{
  "n_layer": 15,
  "d_mlp": 512,
  "norm_eps": 1e-05,
  "qk_norm": false,
  "init_std_qkv": 0.0338,
  "beta2": 0.99
}
Each number is 128 + 32 x the weight over its row's rms, rounded and kept within 0 to 255. Layers, rows and columns count from 0. The size above them is the row's rms in percent of the matrix's.

# layer 6 MLP gate, 512x192, rms 0.188, rows 328-351, columns 96-191
size [100  95 105 103  99  98  90  90 107 106 106 103 105  96 104 105 100 112 110  93 109 100 101  99]
[[209 152 114  77 151  88 100 122 160 128 143 125  99 101 148 152 120  89 149 119 113 179 137 130 104  96 162 153 104 144 162 125  82 154 144 167 115  82 133  97 196 152 167 118 162 145  99 107  90 158 105  84 169 101  75 102 141 133 176 123  97 135 107 125 148 131 112  77 114 158  76 172 122 104 159 101 142  77 107 121  94  99 150 147  94  80 106 146 137 134  85 141 129 108 155 137]
 [102 131 176  86 159 139 112 207 140 113 151 140 108 106 140 140  89 126 196 148 141 154 141 105 138 127 116 183 107 130 165 117 159  99 133  92  98 151  92 131 129 157 137 143 166 113 112 140 123 142 124 202 136 160 109 168 115 126 162  55  89 112 151  73 141 155 191 115 139 133  56 133  61 142 119 162 159 109 103 122 169 133 110 106 156 177 149  98  69 128 112 149 106 145 109 154]
 [111 171  66 130 135 171 142 140 135 118 142  83 108 144  83 167 118 139 118 155 161 104 152 101  90 147 106  78 145 148 120 103 130 139 160  99 170 136 168 114 105  68 120 129 171 103 141 156 136 189 118  90 117 148 143 122 123 128 152 147 142  58 112 175 122 204 101 116 141 111 160 129 187 183 116  91  41 151  96 143 123 144 157  80  79 102 163 162 114 181 160 135 147  80  53 159]
 [103 142 144 117 184  95 135  68 106 132 162 137 160  79 127 183 101 125 148 123 189 163 125 133 115 153 119 147 163 186 106 147  75 144 143 123 151 130  90 152 118 184 114 143 163 140 110 139 151 142 102 144  69 150 127 148 119 153 140 170 103 139 164 113 112 121 171 119 125 113 129 151 107 131 145  92 165 132 129 122 117 181 120 150  47 172 135 144 189 139  71 169  75 110 165 144]
 [ 83 133 132 111 133 181 135  86 105 148 162  78 185 147 120  95 149 131 125 179 130 145 212 131 148 136 108  55 134 120 110 159 137 194 156 157  74 152 115  82 107 136 156 114  42 145  83 187 161 152  97 147 134 111 131 149  98 149  85 145 183 115 152  92 100 143  76 134 106 123 106 173 112 106 102 153 136 158 141 143 109  86 124 157 107 171 156  75 123  91 130 120 139 157 153 211]
 [ 39 111 129 134  95  89  91  93 167 135 107 120 119 136 117 134 122 155 195  92 147 141  94 183  94 104 147 181 168 138  92 104 113 101 145  83 185 118 189 156 124 195 171  98 102  55 129  91 150 117 125 140  86 164  83 201 126  74 157 122 140 149 139 159 115 148 126  86 125 129 115 118 171 119 100 128 103 117  75 129 140 106 123 172 131 120 127 129 118  92  94 118 116 164 132 107]
 [115 144 136  84 149 157 121 140 185  88 158 168 174  80 105 133 138 141  63 123 139 152 188 126 106  80 115 155 147  75 138 137 144 147 112 155 143 148 214 113 163 152  73 130 142 128 112  99 153 197 172  81 166  96 131  84 137 203 134 132 138 177 106  80 150  76  79  86 151 143 148  99  99 165 140 101 176 160  53 125 189 133 102 182 116  87 137 163 157 127 114 129  95 132 173 117]
 [129 102  90 168 102 138 136 180 147 135 119 138 142 157 131 137 129 155 118 109 113 115 103 106 123 165  86 205 149  75 150 190 121 120 113 117 148 144 157 143 178 188  95 110 106 126  90 142 126 109 143 168 143 165 133 141  41 153  80  43 166 162 127  94 168 146 131 154  90  73 180 185 171  85 136 127 118 154  88 115 145  94  95 180 183 140 109 147 127 168  87 146 140 100  82 126]
 [158 111 138 141 130  91 162 145 120 149 122  81 208 127 167 150 140 112 147  64 119 152 133 150 108  93 151 152 165 178  64 109 139  75 162 149 188 104  91 197 115 181 129 139 194  67 145 162 141 202  66 119 103 133 115 113 132 118 110  85 192  98 113 147 127 122 110 105  61 108 158  81 133 156  98  93 118 124 128 107  98 113 113 134  91 121 116 188 187 104 114 141 120 102 131 142]
 [114 122 122 137 171 116 178  93 113 161 131 130 130  91 140 106 161 134 165 114 168 136 183 103 105  90 102 138 137 112 151  92 109 144 176 144 213 117 154 179 139 209 146 153 104 118 110 109 129 113 104 180 150 145 141 143 103  66  80 199  75 141 104 110  73 136 122 135 150 108 123 189 131 145 119 137 133 140 191 168 243 100 111 120 158 152 112 133 179 148  94 121  82 108 171 136]
 [109  97 161  93 146 126 170  89 119 136 150  78 174 100 132 174 163 187 169  63  72 171  79 122 135  82 100  87  81  59 179 120 107 118 162  98 102 143 135 134 180 129 163 115 181 151  81 116 199 104 137 114  75 166 112 156 126 132 108 151 120 191 114 133 109 141 139 133 154 149 132 170 137 134  77 132 122 128 161 141 102 171 107 172 156 143 166  92 111 143 107 124 118 136 116 125]
 [134 130 147 134 109 169  92 168 157 118  78  91 153 125  93 135 123 137 178  55 171  98 182  86 111 145 146 153 115 161 171 190  77 118 132 158  93 169 171 160 130  77 155 181 115 127 124 164 100 126  87 111 149 132 123 105 182 125 107 109 143 186 101  98 146  48 174 124 124 168 102  80  73 112 160 102 204 134  49 118 103 131 111 129 169 147 163 143 130 113 117 116 177 190  85 171]
 [155 166 126 103 105 122 120 159 121 134 130 130 163  81 116 156 108 180 191 130 160 120 144 134 170 138  81 136 110 116 130  75 131  99  60 115  78 114 118  82 132 142 102  92 122 103 135  59  77 109 169 106 136  37 160 184  60  95 141  75 178 135  86 114 109 109 135 131  81  92  42 119 161 147 180  90  86 112  99 129 131 115  82 123 131  76 189 101 120 117  82 108 139 124 161  79]
 [103  94 114 142 104 168 152  97 170 120 190 116  82 136 131  97 135  92 115 133 150 156 134 103 147 161  88  76 102 140 120 131 177 180 154 125 126  99 122 124 147 100 151 137 154 214 111 134  66 189 119 150 163 151 135  60 184 108 147 121  90  62 149 110 185 157 142 161  73 116 101 134 168 128 155 112 119  96 162 103  62 124  88 107  81 126 122 106 133 137 124 174 151 135 126 118]
 [104 130 112 146  71 145 149 113 140 134 141 146 157  94 134  80 144 142 134  96 147  97  93  58  87 131  90 102 125 123 139 130 109 153 114 118 112 146 121  63 171 129 136  97  75 203  84 136 140 101 168  85 175 158 147 107 114 107 139  83 182 145 128  94 122 101 114 122 147 134 168 113 157 150 166 107 174 146  94 120 133 128 143  88 107 181 116 109 180 125 181 157 127 179 171 130]
 [ 83 115 160  90 165 129 179  96 125 127 105 155  95  99  80 143  96 103 129 141 131 110  53 138 165 118  97 100 104  27 153 149 142 113 170 133 132 150 131 122 168 130  85 133 104 102 180  95 135 112 128 152  93 129 155 106 129 149  97 112 139  60 119 130 101 114 158 127 149 121 181 149 114 158 168 197 109 152  93 104 150 144 125 138 129 149  97 125  92 137 134  40  88 138 134 118]
 [140  99 128  88 125 112 117 156  81 127 168 145 148 135 140 113 141 118 110 133 142  64 119 119 101 137 178  57 167 100 185 146 151 172 122 143  92  72 152 105  85  92 146 107 113 156 168  73  37 106 184 152 145 113  98 104 120 116 152 112 178 177 166  86 116 139 125 102  93 160 109 116 139 113 166 102  66 130 185 127  62 118 148 146 128 185 146  95 138  91  88 112 161 173 136 101]
 [166 114 109 117 108 160 158 129 108 183 100  77 124 125 155 169 141  87 144 123 144  86 171  96 179 123  83  90 120 122 114  87 121 128 106 100 171  94 182 119 118 152 123 181 119 150 143 106 131 123  95 149 137 129 109 114 146 136 165 117  84 144 182 110 150 132 153  82  99 152 136 118 147 115 156 117 138  92 129 153 112 134  57 101 134 144  80 146 177  91  59 119  72  96  98 129]
 [156 139 123 116  79 135  96 141 128 117 113  75 128 118 112 139 142 101 153 168 136 136 112 110  93 142 125 166 151 129 116 104  46 114 120 158 129 107 109 147 124 188 143 171 171 146 166 129 125 137 121  89 135 175 209  92 135 172 150  68 133 108  62 125 147 132 124 104 124 112 137 168 143  96 106  75 110 123 122 172 123 106  92 172  94 147 146 153 103 129 145 107 134 137 209 155]
 [162 180 148 103 160  69 110 179 146 138 154 158 174  97 137 112 101 108 166 132 218 102 141  62 123 109 115  90 114 133 157 133 107 120  98  60 143 151  70 118 102 102 142  95 166 148 142  55 107 122 178  82 111  76 120 114  96 125  85 152 103 129 140 121 131 186 125 173 134 118 128 114 153  93  66 229 153 159 114 135  93 115 144 158 172 143 118  92  89  93  77  61 107 122 119 110]
 [142 133 121 104 164 146  97 138 108 137 122 126 170 134 149 107 163 115 194 160 113 184 206 155  73 154 117 151 163 188 122 148 171 106 174  72 132 139 111 115 165 102 190 127 133 177  63 148 118 148 156  98  53 104 178 110 100 132 135 116 118 142 120 140 197 115 117 146 162 154  93 110  60 137  85 171 110 166 100 173  93 143 165 110 119  91 102  53 121 113 138 116 108 127 136  72]
 [133  92 131 162 177 107 209 172  97 194 128 138 166 110 116 136 175 135 134 126 132 156 139 107  97 148 169 160 118 152  86  73  99 145 158 164 121 113 156 169  80 143 175 206 133 131  91 152 118 140 127 134 123  95  93 107 163  97 148 128 166 169 133 131 195 207 141 167 115  99 168 109 115 147 102 146 101 112 147 128 129 134 119 185  97  99 152  76  99 140 105 173  93 150 132 108]
 [187 105 104 141 110 104 122 113  82 101  98  83 140 140 111 169 123 133 144  54  75 144 103 116 165  79 112 135 148 157 119  94 101 153 102 176 104 106 104  71 119 108  68 149 209 109 131 140 111 129 143 110  96 102 113  91 176 116 101 121 125 123 154 140 115 254  83 117 168 193  87 134 121 143 105 110 134 133 132 193 117 123 121 103 103 177 149  77 112 127 134 179 156 180 186  72]
 [219 109 122 150 120  89  77 127 182 193 148  92 142 120 198 123 112 147  97 202 137 133 177  78 186 142  78 131 159 144 138 119  82  72 138 115 104 131  76  91 132 133 112 120 162 133 122 112 101 141 128 117 129 151 142 131 132 127  61 132 133 148 126 118 123 145 165 125 117 102 134 118 122 145 146 112 102  89 144  50  78 157 117 154  85 148 120 135 173  86 128 127 188  98 157 236]]
# layer 6 MLP up, 512x192, rms 0.189, rows 328-351, columns 96-191
size [101  97 104 102  99  98  93  92 109 105 100 101 105  89 106 107  99 104  97  99 102 102  99 105]
[[100 152 165 142 109 116 125  82 140 126 129 166 150 193 113 191  89 101 146  90 108 124 138 110 182 104  86 161 162 151 148 102  91 181  82 171 113 127 182  94 101 170 155 128 165 184  88 132 108 124  74 132 113 128 144 123 155 161 145 136 192 150 139 140 158  84 130  82 112  84  95 116 165 109 166  63  70 144 153 153 171 167 158 166 120  77  81 137 115 133 121 155 126 178 131 137]
 [185 163 104 110  48  56 122  89 106  96 178 172 143 124 153 142 139 137  95 114 158 126 101 136 123  94 125  71 124 115 109 186 134 126  80 147 206 146 176  64 139 136 159 157 126 128 177 125 164 145 133 117  53 124 171 106 120 147 142  71 147 189 138 102 127 161  67  91 197 122 155 106 101 163 137 111 174 117 141 109 197 144 126 175  63 129 111  49 121 167 130 191 132 111 164 125]
 [108 134 146 157  63 114 124 130 118 158 134 131 155  82 110 112  96 136 102 122 126 136 139 118 148  62 149  95 162 136  67 112 143 151  92 172  96  89 126 165 121 179 180 159 130 185  87 134 158 149 194 168 159 125 143 107 122  70 119 146 125  33 137 100 115 145 114  54 111 161 141 112 112 108 181 150 155 108 141  95 156 132 115 143 169 117 141  92 143 111 100 124 145 133 121 160]
 [ 87 104 187  98  77 159  92 168 107 159 140 106  61 140 163 115 158  80 139  93 174 133  77 127 112 138 103 116 198 161 141 109 124 195 123 130 141 135 166 114 183 140  89 182 128 146 147 134 141 155 139 127 122  89 163 134 143 156  70 134  77  91 123 119 169 191 184 145  92 150 134  61 107  58 138 126 107 122 125 141 126 151 132  93  53 184  81 129 146 175 129 132 109  97  91 101]
 [105 190 126 115 146 138 132 100  74 126 175 122 106  98  90 159 123 125 124 137 115 145  79 121 103 180 133 157 147 143 120  67 117 116  49  75 131 147 111 129 108 202 116 123 142 166 147  67 164  90 154 142 113 100 126 151 125 139 127 151 134  84  84 145 156 127  99 146 157 110 158 149 124  54 154 124 122 120 162 106  81  93 169 105  74 110 186  95 142 113 115 124 109 109 152 193]
 [ 92 121 175 172 179  62 137 136 165 131 115 136 133 130 157 139 139 116 217 165  83 164 149 153 117 108 121 102 112 102 136 127 142 116  91 111  63 148 142 101 178  76 146 123 151 131 136 134 117 146 109 105  86 141  85 104 201  79 116 140 120 104 139  94 160  49 171  50 144 188 124 131 116 165 163 153 118 128  94 149 116 172 101 123 210 124 111  85 119 132 105 105 105 117 122 123]
 [124 109 123 100  89 117 113 101 164 122 127 102 132 133 121 178 117  94 112 188 118  84 108 158  87  73 121 101  99  57 125 136 127 123 158 118 127  89 185  91 190  57 126  33 128  90 125 101 135  91  83 124 118 140 146 102 196 131 105  62 100 160 128  95  85 126 144 115 153 135  76 104  69 159 130 124 128 107 125 161 174  66 144 140 112 157 163  99 126 139  76 131 121 111  83 168]
 [ 99 101 116 108 148 124 104 180 159 125 109  95 117 128 183 134  97 111 138 135 154  96  88 116 138 178 154  94 119 118 121 135 130 156 173 172 163  52 122 125 122  26 139 114 147 110 129 127 149 141 143 119 165 105 163 130 143  78 184 108 183 124  81 179 113 147 119 118 115 145 108  68 144 101 119 105 127 106  58 101 125 127 187 106  76  36 114 184  98 152 126 141 131 138 148 175]
 [127 106 184 124 125 171  85 154 156 231 156 162 108 118  96 114 132 121 182 145  77 124 169 176 122 175 120 112 107 140 140  83 135 200 152 140 126 147 114 164 147  95 150 119 113 145 159 144 126 176 100  86 147 123 166 102 133 165 122 157  68 134 155  62 122 154 137 133 124 192 160 142 131 159 145 141 155 123 128 163 158 144 135 110 135 127  68 129 142 141 160 111  64 165 161  39]
 [104  92 112 140 184  56 134 105 103 139 202 104 128 167 117 163 121 113 128 127 142 158  94 107  90 155 169 121 127 115 115 169 138  85 137 110 115  97  95 111 150 123 107 127 134 131 161 134  54 134 168 100  96  79 125 151 147 137 146 138 183 157 143 183 102 104 113 132 102 109  92 119 148 118 165 105 157 129 114 103  65 172 154  86 125  99 131  80 144 172 200 159 102 125  89  88]
 [154 162 165  86 100  91 158  84 111 143 141 121 108  25  72  95 129 160 175 101 135 136 167 134 185 179 127 138 119 146 122  87 164 146  85 192 120 133 179 141 144 145 112 146 112 192 184 129  58  94 124 106  97 153 101  78 133 120 104 130 179 153 107 157 147 177 142 104 110 104  68 168 161  13  86 135 111 129 143  93 141 166 141 162 133  80  87 128 173 144 150 155 134 147 100 148]
 [119 119 152 231 119 106 111 133 112 121 116 165 146  52 194 104 111 193 107  81 136 166 124 141 161 140 176 149 162 107 178  78 134 144  95 172 132 176 155 149 132  90 150 134  94 109  72 164 158 166 149 128 114  58 137 142 104 139  49 109 149 120 119 111 104 125 154 151  68  98 139 192 138 153 127 178 142  55 126 136 144 125 107 115 184 137 112 109  65 112 116 152 126 123 126 109]
 [115 148  89 112 160 215 143 101 150 175 174  74 117 113 159 205 100  96 107  96  85 113  68 131 146  97 181 147 135 141 131 149  97 136 131 105 166 169 149  98  97 136 116 136 158 148 124 123 177 167 137 158  87 149 161 106  78 194 178 101 147 131 107 153  88 135 116 125 151 145 132 169 226 199 115 144 132 145  88 161  46 118 124 173 158  93 166 132 107  89 160 185  91 103 120  91]
 [110 140 135 161 158 158 110  99 149  99 111  80 143 139 101 153  90 131  98 111 137 107  68 167  77  98 172  74 141 164 100 142  95 122  91 110  97  99 139  85 120 127 148 166 147 156 144 136 140  82 145 209 118  95 117 113  92 141 127 154 115 142 155 120 117 130 114 155  90  91 188 128 198 119 138  99  96  96 113 130 123 173 145 133 141 128 125 151  90 109 139 117 191  83 112 135]
 [157 122 160  66  95 132 142 198  88 163 107 102 122 138 151  98 114 106  89 123 100 170 162 111 109 122 104 108 124 106 161 136 138 118 121 178 149 158  95 133 164 158 107 170 153 164  96 118 161 159 136  74 194 176 165  63  76 131  78 160  56 126 169 141 159 100 143 141  86 134  81 153 100 102 163  92 149 161 120 181 103  87 127 129 163 170 149  95 149 134  88  69 112  79 109  77]
 [120  88  88 148  77 135 111 121  81 144 105 143 135 130 143 108 166 139 101 100 116 152 118 144 109 104 106  97 111  51  55 119  80 142 103 106 195 128 119 158  99  77 150 191 128  48  97 163 117 133 107 109  63  36 129 122 102 136 116 112 122 181 121 130  69 160 187  84  99  87  92  69 138  97 150 133 170 194 204  99 123 100 168 131 123 115 166  73 168 172 113 125 153 136 179 140]
 [ 89 110 147 100 153 129 126 105 169 131 123 149  90 147  60 109 163  92 186  71 125 138 140 114 112 128 138 164 141 200 151 177 111  73 121 127 150 123 125 106 161 152 161  95 101 140 119 107 130 149 124 122  96 149  79 147 170 103 110 186 164 140  94  86 122  78  98 179 143 150 167 164 134 186 180 158 142 129  93 110 115 131 119 117 163  66  95 114  97  47 107 125  63 156 141  94]
 [168  74 161 118 100  84  74  90 120  83 144 150 153  64  92 109  91 183 173 103 127 134  88 103 122 145 175 156 106  92 132 120  78 140 140 159  89 147 110 141 112 127 118 137 168 179 145 165 133 119 129 124 121 119 160 168 112  86 210 156 141 112 135 155 131  39  58 132 174 125 138 173  91 173  85 143 147 111 126 120 145 173 107  88 120 109  86 113 122 157 180 140 148 164 192 110]
 [ 78 135 114 140 150 146 131 148 149  97 118 143 143 119  71 150 106 143 132  88 126 178 130 115 111 101 133 138 139  98 176 160 154 144 150 244 120 126 164  96 169  86 162 164 182 126 180 202 127 132 146 144 148 110 140 177 106 113  90 112 112 108 133 135 147 131  77 108  83 158 101 140 102 179 170 148 135 105 123 133 171 154 215 117 119 126 138 166 145  97 144 147 116  92 124 151]
 [180 106  46 122 142 122 128  99 143  74 148  69 193  88 183 182 124  83 119 119  87 176 146 147  96 124 185 156 134 145  81 128 161 110 123 144 112  47 165 169 125 171 121 109 116 144 161 113  94  94 133 120 129  99 153 154 154 160 136 125  82  59 138  94 126 130 109  95 111 169 124 196  93 118 156 149  96 152  98 170 119 148 171  98  95 111  97 168 107 108 128  81 162 126 117 129]
 [135 169 128 122 123 132 132 165 146 115 112  61 115 138 121 105  76 105 161  95  95 154  80 105  81 188 141 192  73 170  88  96 171  84  97 129 139  86  75 120 109 118 117 134 110  60 116 196 130 189  78  86  69 158  77 127 140 165 146 130 155 121 140 117 159 137 149 173 133 112 136 134 120  80 192  94 104 163  84 161 111  93 167 131 118 113 149 108 101 118 119 104  91 181 126 177]
 [160 146 100 132 137 118 174 110 144  85 101 139 215 170 164 116 107 127 146 103 163 117 144  93 132 209 123 116 176 144 107 144 122 118 130 121 158  89 149 102 103 127 183  77 111  89  86 147  89  97 161  58 144 131 101  82 150 138 110 102 131 107 157 166 155 152 111 135 142 202  72 100 127 177  96 122 108 197 148 151 116 127 119 114  71 172 157 180 202 109 152 103 130 124 108 141]
 [105 162  95 133 125 128 123 161 153 103 110  71 185 111 137 117 107 114 169  74  50 173 145 121 173 144  94 117 146 135 169 118 140 147 144 117  88 107 134 105 124  98 125 142 129 123 107 112 136 138 125 141 116 168  79  88 135 131  96  80 113  68 124  78 188 144 149 132 164 151 116 211 103 141 132  91 141 122  87 133 127 119  72 149  99 117 132 173  99 133 149 156 185 174 132 120]
 [123 128  76  75 135 144 161 119  79 187 118  94  91 141 106 175 109 137  81 136 154 114  57 161 158 126 121 173 144  65  76 102  90 157  66 139 101 197 162 150 120 140 142 138  51 155 145 171 164 133 135 163 146 158 120 149 130 113 162 128 139 183 122 150 181 134 106 144 159 119 142 152 111 114  70 139 158 122 172 200 158 135 185 136  72 173 118 126 128 170 171 114  73 117 127  87]]
# layer 6 MLP down (transposed), 512x192, rms 0.173, rows 328-351, columns 96-191
size [101 101  95 105 102  96  97  90 104 105 108  98 100 101 101 102  99  77 104  97 107 105 100  97]
[[178 123 155 148 150  78 153 119 101 123 141 137 161 110 158  85 124 148 124 184 174 163 164 136 154  96 120 178 106  75 128 142 115 138 155 114  82 139 114 166 121 131 202 201 134 127 121 141 161 121 169 159 153  81 144 149 144  97 143 176 133 145 180  74 179  90 152 115  91 156 104 149 128 122 146 121 120  89  80 101 129 163 126 139 124 193 123 120 122 137 124 162 165 103 140  89]
 [153 129 145 125 140 158 117 142 145 162 174 141 121 198 153 130 151 155 132  78 152 118 163 102 132 118 136 144 146  98 214  48  85 160 139  94 132  77 157 153 107 109  75 146 140 151 155 173 126 153 165 116 155 112  86 116 101 158 165  92 154 137 118 131 137 152 106 114  66 106 110 146 151 157 160 156 109 179  99 170 165 122 142 152 127 149 103  67 143 120 138 102 172 103 172 151]
 [136  75 144 184 153 144 127 133 140 142 110  87 116 127 150 124 121  80 150  81 142  95 160 144 203 163  39 140 132  86 134 108 125 142 163 126 119  93  97 110 132 120 123 124 147 170 136 154 123 122 165 115  82 113  97 181 138 163 101 114 167 181 111 131  97  42 123 157 149 117 136 147  59 117  73 118  59  94 106 129 144 122  80  58  98 156 164 158 117  95 119  78  29  95  95 170]
 [136  90 149 159 185 186 188 156 151 111 108  97 131 142 177 104 101 131 121  93 126 155 126 177  54 100 122 115 151 127 127 156 123 133 144 148  99  73  83 139 133 133 128 140 155  40 138  89 126 147 103 186 155 109 171  92 145 111  73 128 157 130 169 133 138 103 153  70 163 132 154 210  68 114 126  88 142 106 160 182 129 159 127  76 105 148 129 142 118  97 140 157 116 144 113 162]
 [161  76 118 137 137 110 170  91 134 129 122 160 148 144 172 143 153 148  98 132 184  59 115 150 119 135  76 160 142 138 150 130 120 174  81 124  86 103 100 148 130  94 101 128  96  85 109 118 166 175  51 169  91 144  80 146 124 180  92 127 111 165 121 116 185  62 155 137 162 164 148 129 190  91 114 147 140 168 114 134 109  63  64 107 120 119 119  75 149  94 162 117 203 205 133 122]
 [ 82 107  96  86 138 176 119  84 129 118 124 118 137 142 112 177 129 139  98 143 155 129  74 139  78 163 117  70 108 102 100  98 171 101 136 139 125 125  94 190  93  87 113  87 152 154 176  76 142  96 203 112 174 133 115 147 171 110 179  94 136 148 114 188  82 175 175 133 109 141 109 180 149 103 167 176 174 120 137  79 150 189 157 108 117 195 150 120  91 173 134  93 100 124 110 106]
 [123 114 110 145 133 141  76 149  73 124 115 113 152 161  96 124 126 176 106 157 103 126 140 198 120  96 106  74 169 116  55 170 148 163 111 185 112  94 149 138 117 118  77 124 142 126 144 131 134 144 125 130  99 201 128 122 152 125 142 118  98 120 184 128 179 156 169 189 154 121  82  98 137 103 152 127  52 126 146 177 134 118 127 119 134 113 150 136 107 107 155 128   2 151 171 167]
 [139 141 175 106 127 164  63 115 157 174 152 134 122 134  68  82 222  96 122 134 112  98 137 105 124  98 110 174 178 186 137 138  67  84 125 149 105 125 157 178 172  53 148 125 157 129 103  95 158 123 179 126 115 169  83 151 144  98 102 174 150 147  97  81  95 120 203 109 154 159 108 118 126 127 147 116 133 175 129 145  89  96 145 154 152 124 167  99 118  84 128 136  85  97 146 137]
 [125 141 175 105 125 153 131 151 120 152 121 125 127 154 133 125 177 135 117 136  78 180 116 198 163 144  87  73 205  93 151  92 133 209 134 149  78 145  60 122 108 116 150 102 132  97 127 103 123 161 179 114  65 120 160 126  90  87 144 127 127  76 117 158 171 154 156  86 138 122 124 115 168 109 105 146  75 109 161 145 160 149 105 112 165 179 164 151 121 102  93 152 180 154 128 169]
 [211  91 101 174 118 166 154 132 149 167 128  70 113 177 144  85  93 173 128 157 115 184 119 129 140 181 142 105 118 179 151 168 161 104 108 116  95  79 124 146 114  86 138 160  94 156 150 109 126 161 116  94  84 102 133 155 183 144 143 105 120 116 132 137 162 147  94 141 110  92 123 111 120 121 109 155 121 158 180 178  62 125 144  69 104 151  81 172 144 103 175 172 147 175  62 158]
 [135 185  97 119 135 127 118 151 167 136 131 192  77  81 130 155  99 137 141  93  96 139 186 198 150  61  95 171 162 151 128 139 126 149  86 151  98  75 208 132  93 145 120 143 120 126 177 129  83 142  99 116 119 184 116  66 145 115 165 165 169  45 126 149 102 154 137 121 111  81 112 144  93 114  78 137  77 125  99 124 145 141 135 117 101  85 193 120 114 201 100 130 188 116 118 105]
 [193 177 113 116  55  93 154 106 130 131 114 108 147 152 106 107 125 117 142  93 131 111 148 150 148 208 135 187  94 112 196 185  62 173  75 174  81 110  91 165 137 110  84 128 124  98 149 170  97 154 145 107 183 145 176 114 135 115 139 128 127 113 126 136 139 133 125  89 153 145  83  96 117  81 152 121 166 117 114 151 146 127 177 145 149 135 176  87 119  97  82 110 191 161 200 139]
 [186 133  98 109 127 142 131 114 121  86 129 182 161 133 191 102  90 158  71 102  82 130  98 109  12 126 166  92 132 189 128 105 138 188 144  83 133 156 129 169 167 112 113 158 156  88 119 125 130 133 145 158 144 134 132 147 125 152  87 103 210 107 143 154 172 164  93 140 147  93 148 141 138  97 135  86 108  91 142  52  87 107 157 116 101 133 114 159 194  94 122 157 129 140 191 128]
 [121 182  73  92 125 148  98 151 141 134  99  95 139 140 110  96  92 149 135 131 135 138 191 131 126 140 151 146 150 139 142 127 112  54 198 101 161 137 163 120 147 149 109 131 165 111 153 107 170 119 128 127  93 127  75 181  68 177 123  88 100 163  73 125  87 142 129 130 157 111 125 130 114 163  76 172 101 106 117 149 202 123 148  92 117 144 153  74 118 142 152 114 114 126 124 119]
 [156 132 167 112 170 132 172 124 156  81 136 134 109 130 134 113 122  72 152 175 130 142 123 107 151 131  97 171 172 131 136 156 110  96  48 150 132 144 124 149 109 129 110 158 112 105 141 128 162 112 109 145 105 144 137 152 141 129  89 196 166 115 168 120  55 124 101 118 130 150  88 123 139  83 134 143 192  90 126 140  96 161 139 130  87 189 132 130  80  97  84 101 167 164 218 195]
 [ 48  89 142 122 115 122 117 140 135 156 109 117 129 118 126 150 170 159  86  97 147 192 126 134  85 135 153 100 156  73 102 146 130  81 121 138 149  95 141 104  92 148 170 142 204 109 125  96 116 134 135 160 119  65  95 125 137 114  95 184 127 120 108  69  72 108 139  96  81 134  93 111 179 170 125 101 178 111 100 110 168 190  80 123  74 163 163 115 136  96 135  75 141 174 147 168]
 [ 95 154 123 164 180 143 156 143 122 151 120 159 132 161 195 101 134 175 142 138 120 105 106 124 113 111 144 144 130 101 136 109 175 104  94 132 104  24  99 156 152 115 101 148 138  91 136 105 118 142 111  96 111 143 104 167 100  98 164  96 138 157 128 114 119 114  76 158 120 134 169 154 109 133 108 150 142  86 148 136 131 135 100 118 108 123 126 163 114 116 153 124  89  88 112 112]
 [165 111 125 138 150  88  58 189 159 107 144 153 104 114 215 100 134 121  90 179  97 212 157 134 158 126 110 124 170  94 178  89  85 117 108 184 175 145 101 146 134 146 145 171 108 113 124 136  94 168 117 149 101 104 108 159 199 127  88  77 127 120 163 144  97 116  93 101 102 135  85 119  70 143 169 153 164 149 104 145 146 121  94 118 124 123 138 174 166 133  98 113 117 119 127 107]
 [196 108 100 118 196 202 141 143 148 108 136 157 139 100 119 127 147  99 133  70 115  81 123  75 128 134 172 207 122 126  69 114 198 144  98 144 141  80  89 130 130 105 148  72 170  93 178 190 173 138 117 152 122 140  88  75 125  85 165 143  87 141  93 169 117 144 147 192 180 126  93 176 135 122 141  83  96 154 156 119 158 107 131 118  61 102 158 143 155  84 134 166  66 140  66 107]
 [102  92 168  61 161 152  97 165 119 142 182 100  97 147  90 106 127 135 103 132 109 130 102 166 143  80 143 126  95 135 146 131 128 137 181 124  38  96 151 103 111 126 121 124 189  82 113 128 152 175 169 138 162 125 107 131 141  95 114 102 125  73 162 109  83 162 121 106 124 149 113 165  83 149 112 170  96 131 130 146 181 171 145  75 134 154 138 163  84 103 140 111 123  66 138 140]
 [ 49 142 104 103 154 117  98 133 161 154 109  76  91 139 109 151  85 144 156 136 140 146 101 128 165 113 126 135 110 101 125 116 130 120 155 142 173 111 152 135 128  96  68 148 185 151  91  78 103  70 128 135 144 119 154  91 158 211 136 136 134  88 129 139 121  87 142 146 134  68 139 171 188  89 163 102 126 123 131 150 148  84 152  81 162 133 151 150 133  98  69 123 144 104 152 126]
 [155 169 131 134 163 127 138 143 144 135 132 148  94 144 164 110  96 157 110 106 126 150 109 114 134 188 188 199  95 123 172 112 166  96 132 122  55 106 154  93 150 147 197 112 169  69  98 112 186 138 164 104 155 125  98 103 187 158 122 157 163 156 129 113 129 176 107 137  87 158 112 125 118 174  62 108 190 148 120 175 155 154 122  98 107  89  90 153 100  67 141 120 114  89 115 114]
 [134 188  88 129  94 126 100 125 172 104 144 141 108 176 115 110 114 115 161 146 169 110 131  83 117 117 104 115 154 133 145 147 185 116  99 180 155 148 137 136 139 200  87 180  95 149 121 138 184 138 110 119 121 110 125  89 123  66 176  66 145  96 146  98 152 171 144 118 134 143  51 163 141 127 167 118 120  62 162 140 159 146 115 143  93 191 105 114 138 116 197 182 144 159 138  89]
 [162 159  98 114 145 208 128 135 144  83 117 133 108 137 120 142 154 101 133 102 112 129 105 118 150 125  73 135 135 172 103 119 152 182 128 131  98 164 114  57 137 149 108 111  90  97 141 133 149 150 168 110  65 131  94  97  40 120 185 145 123 152 162 111 108 170 149 152 177 110 144 172 175  92  83  31 123 120 158 176  68 114 100 174  68 109 145 101  83 109 122 115 133 127  88 117]]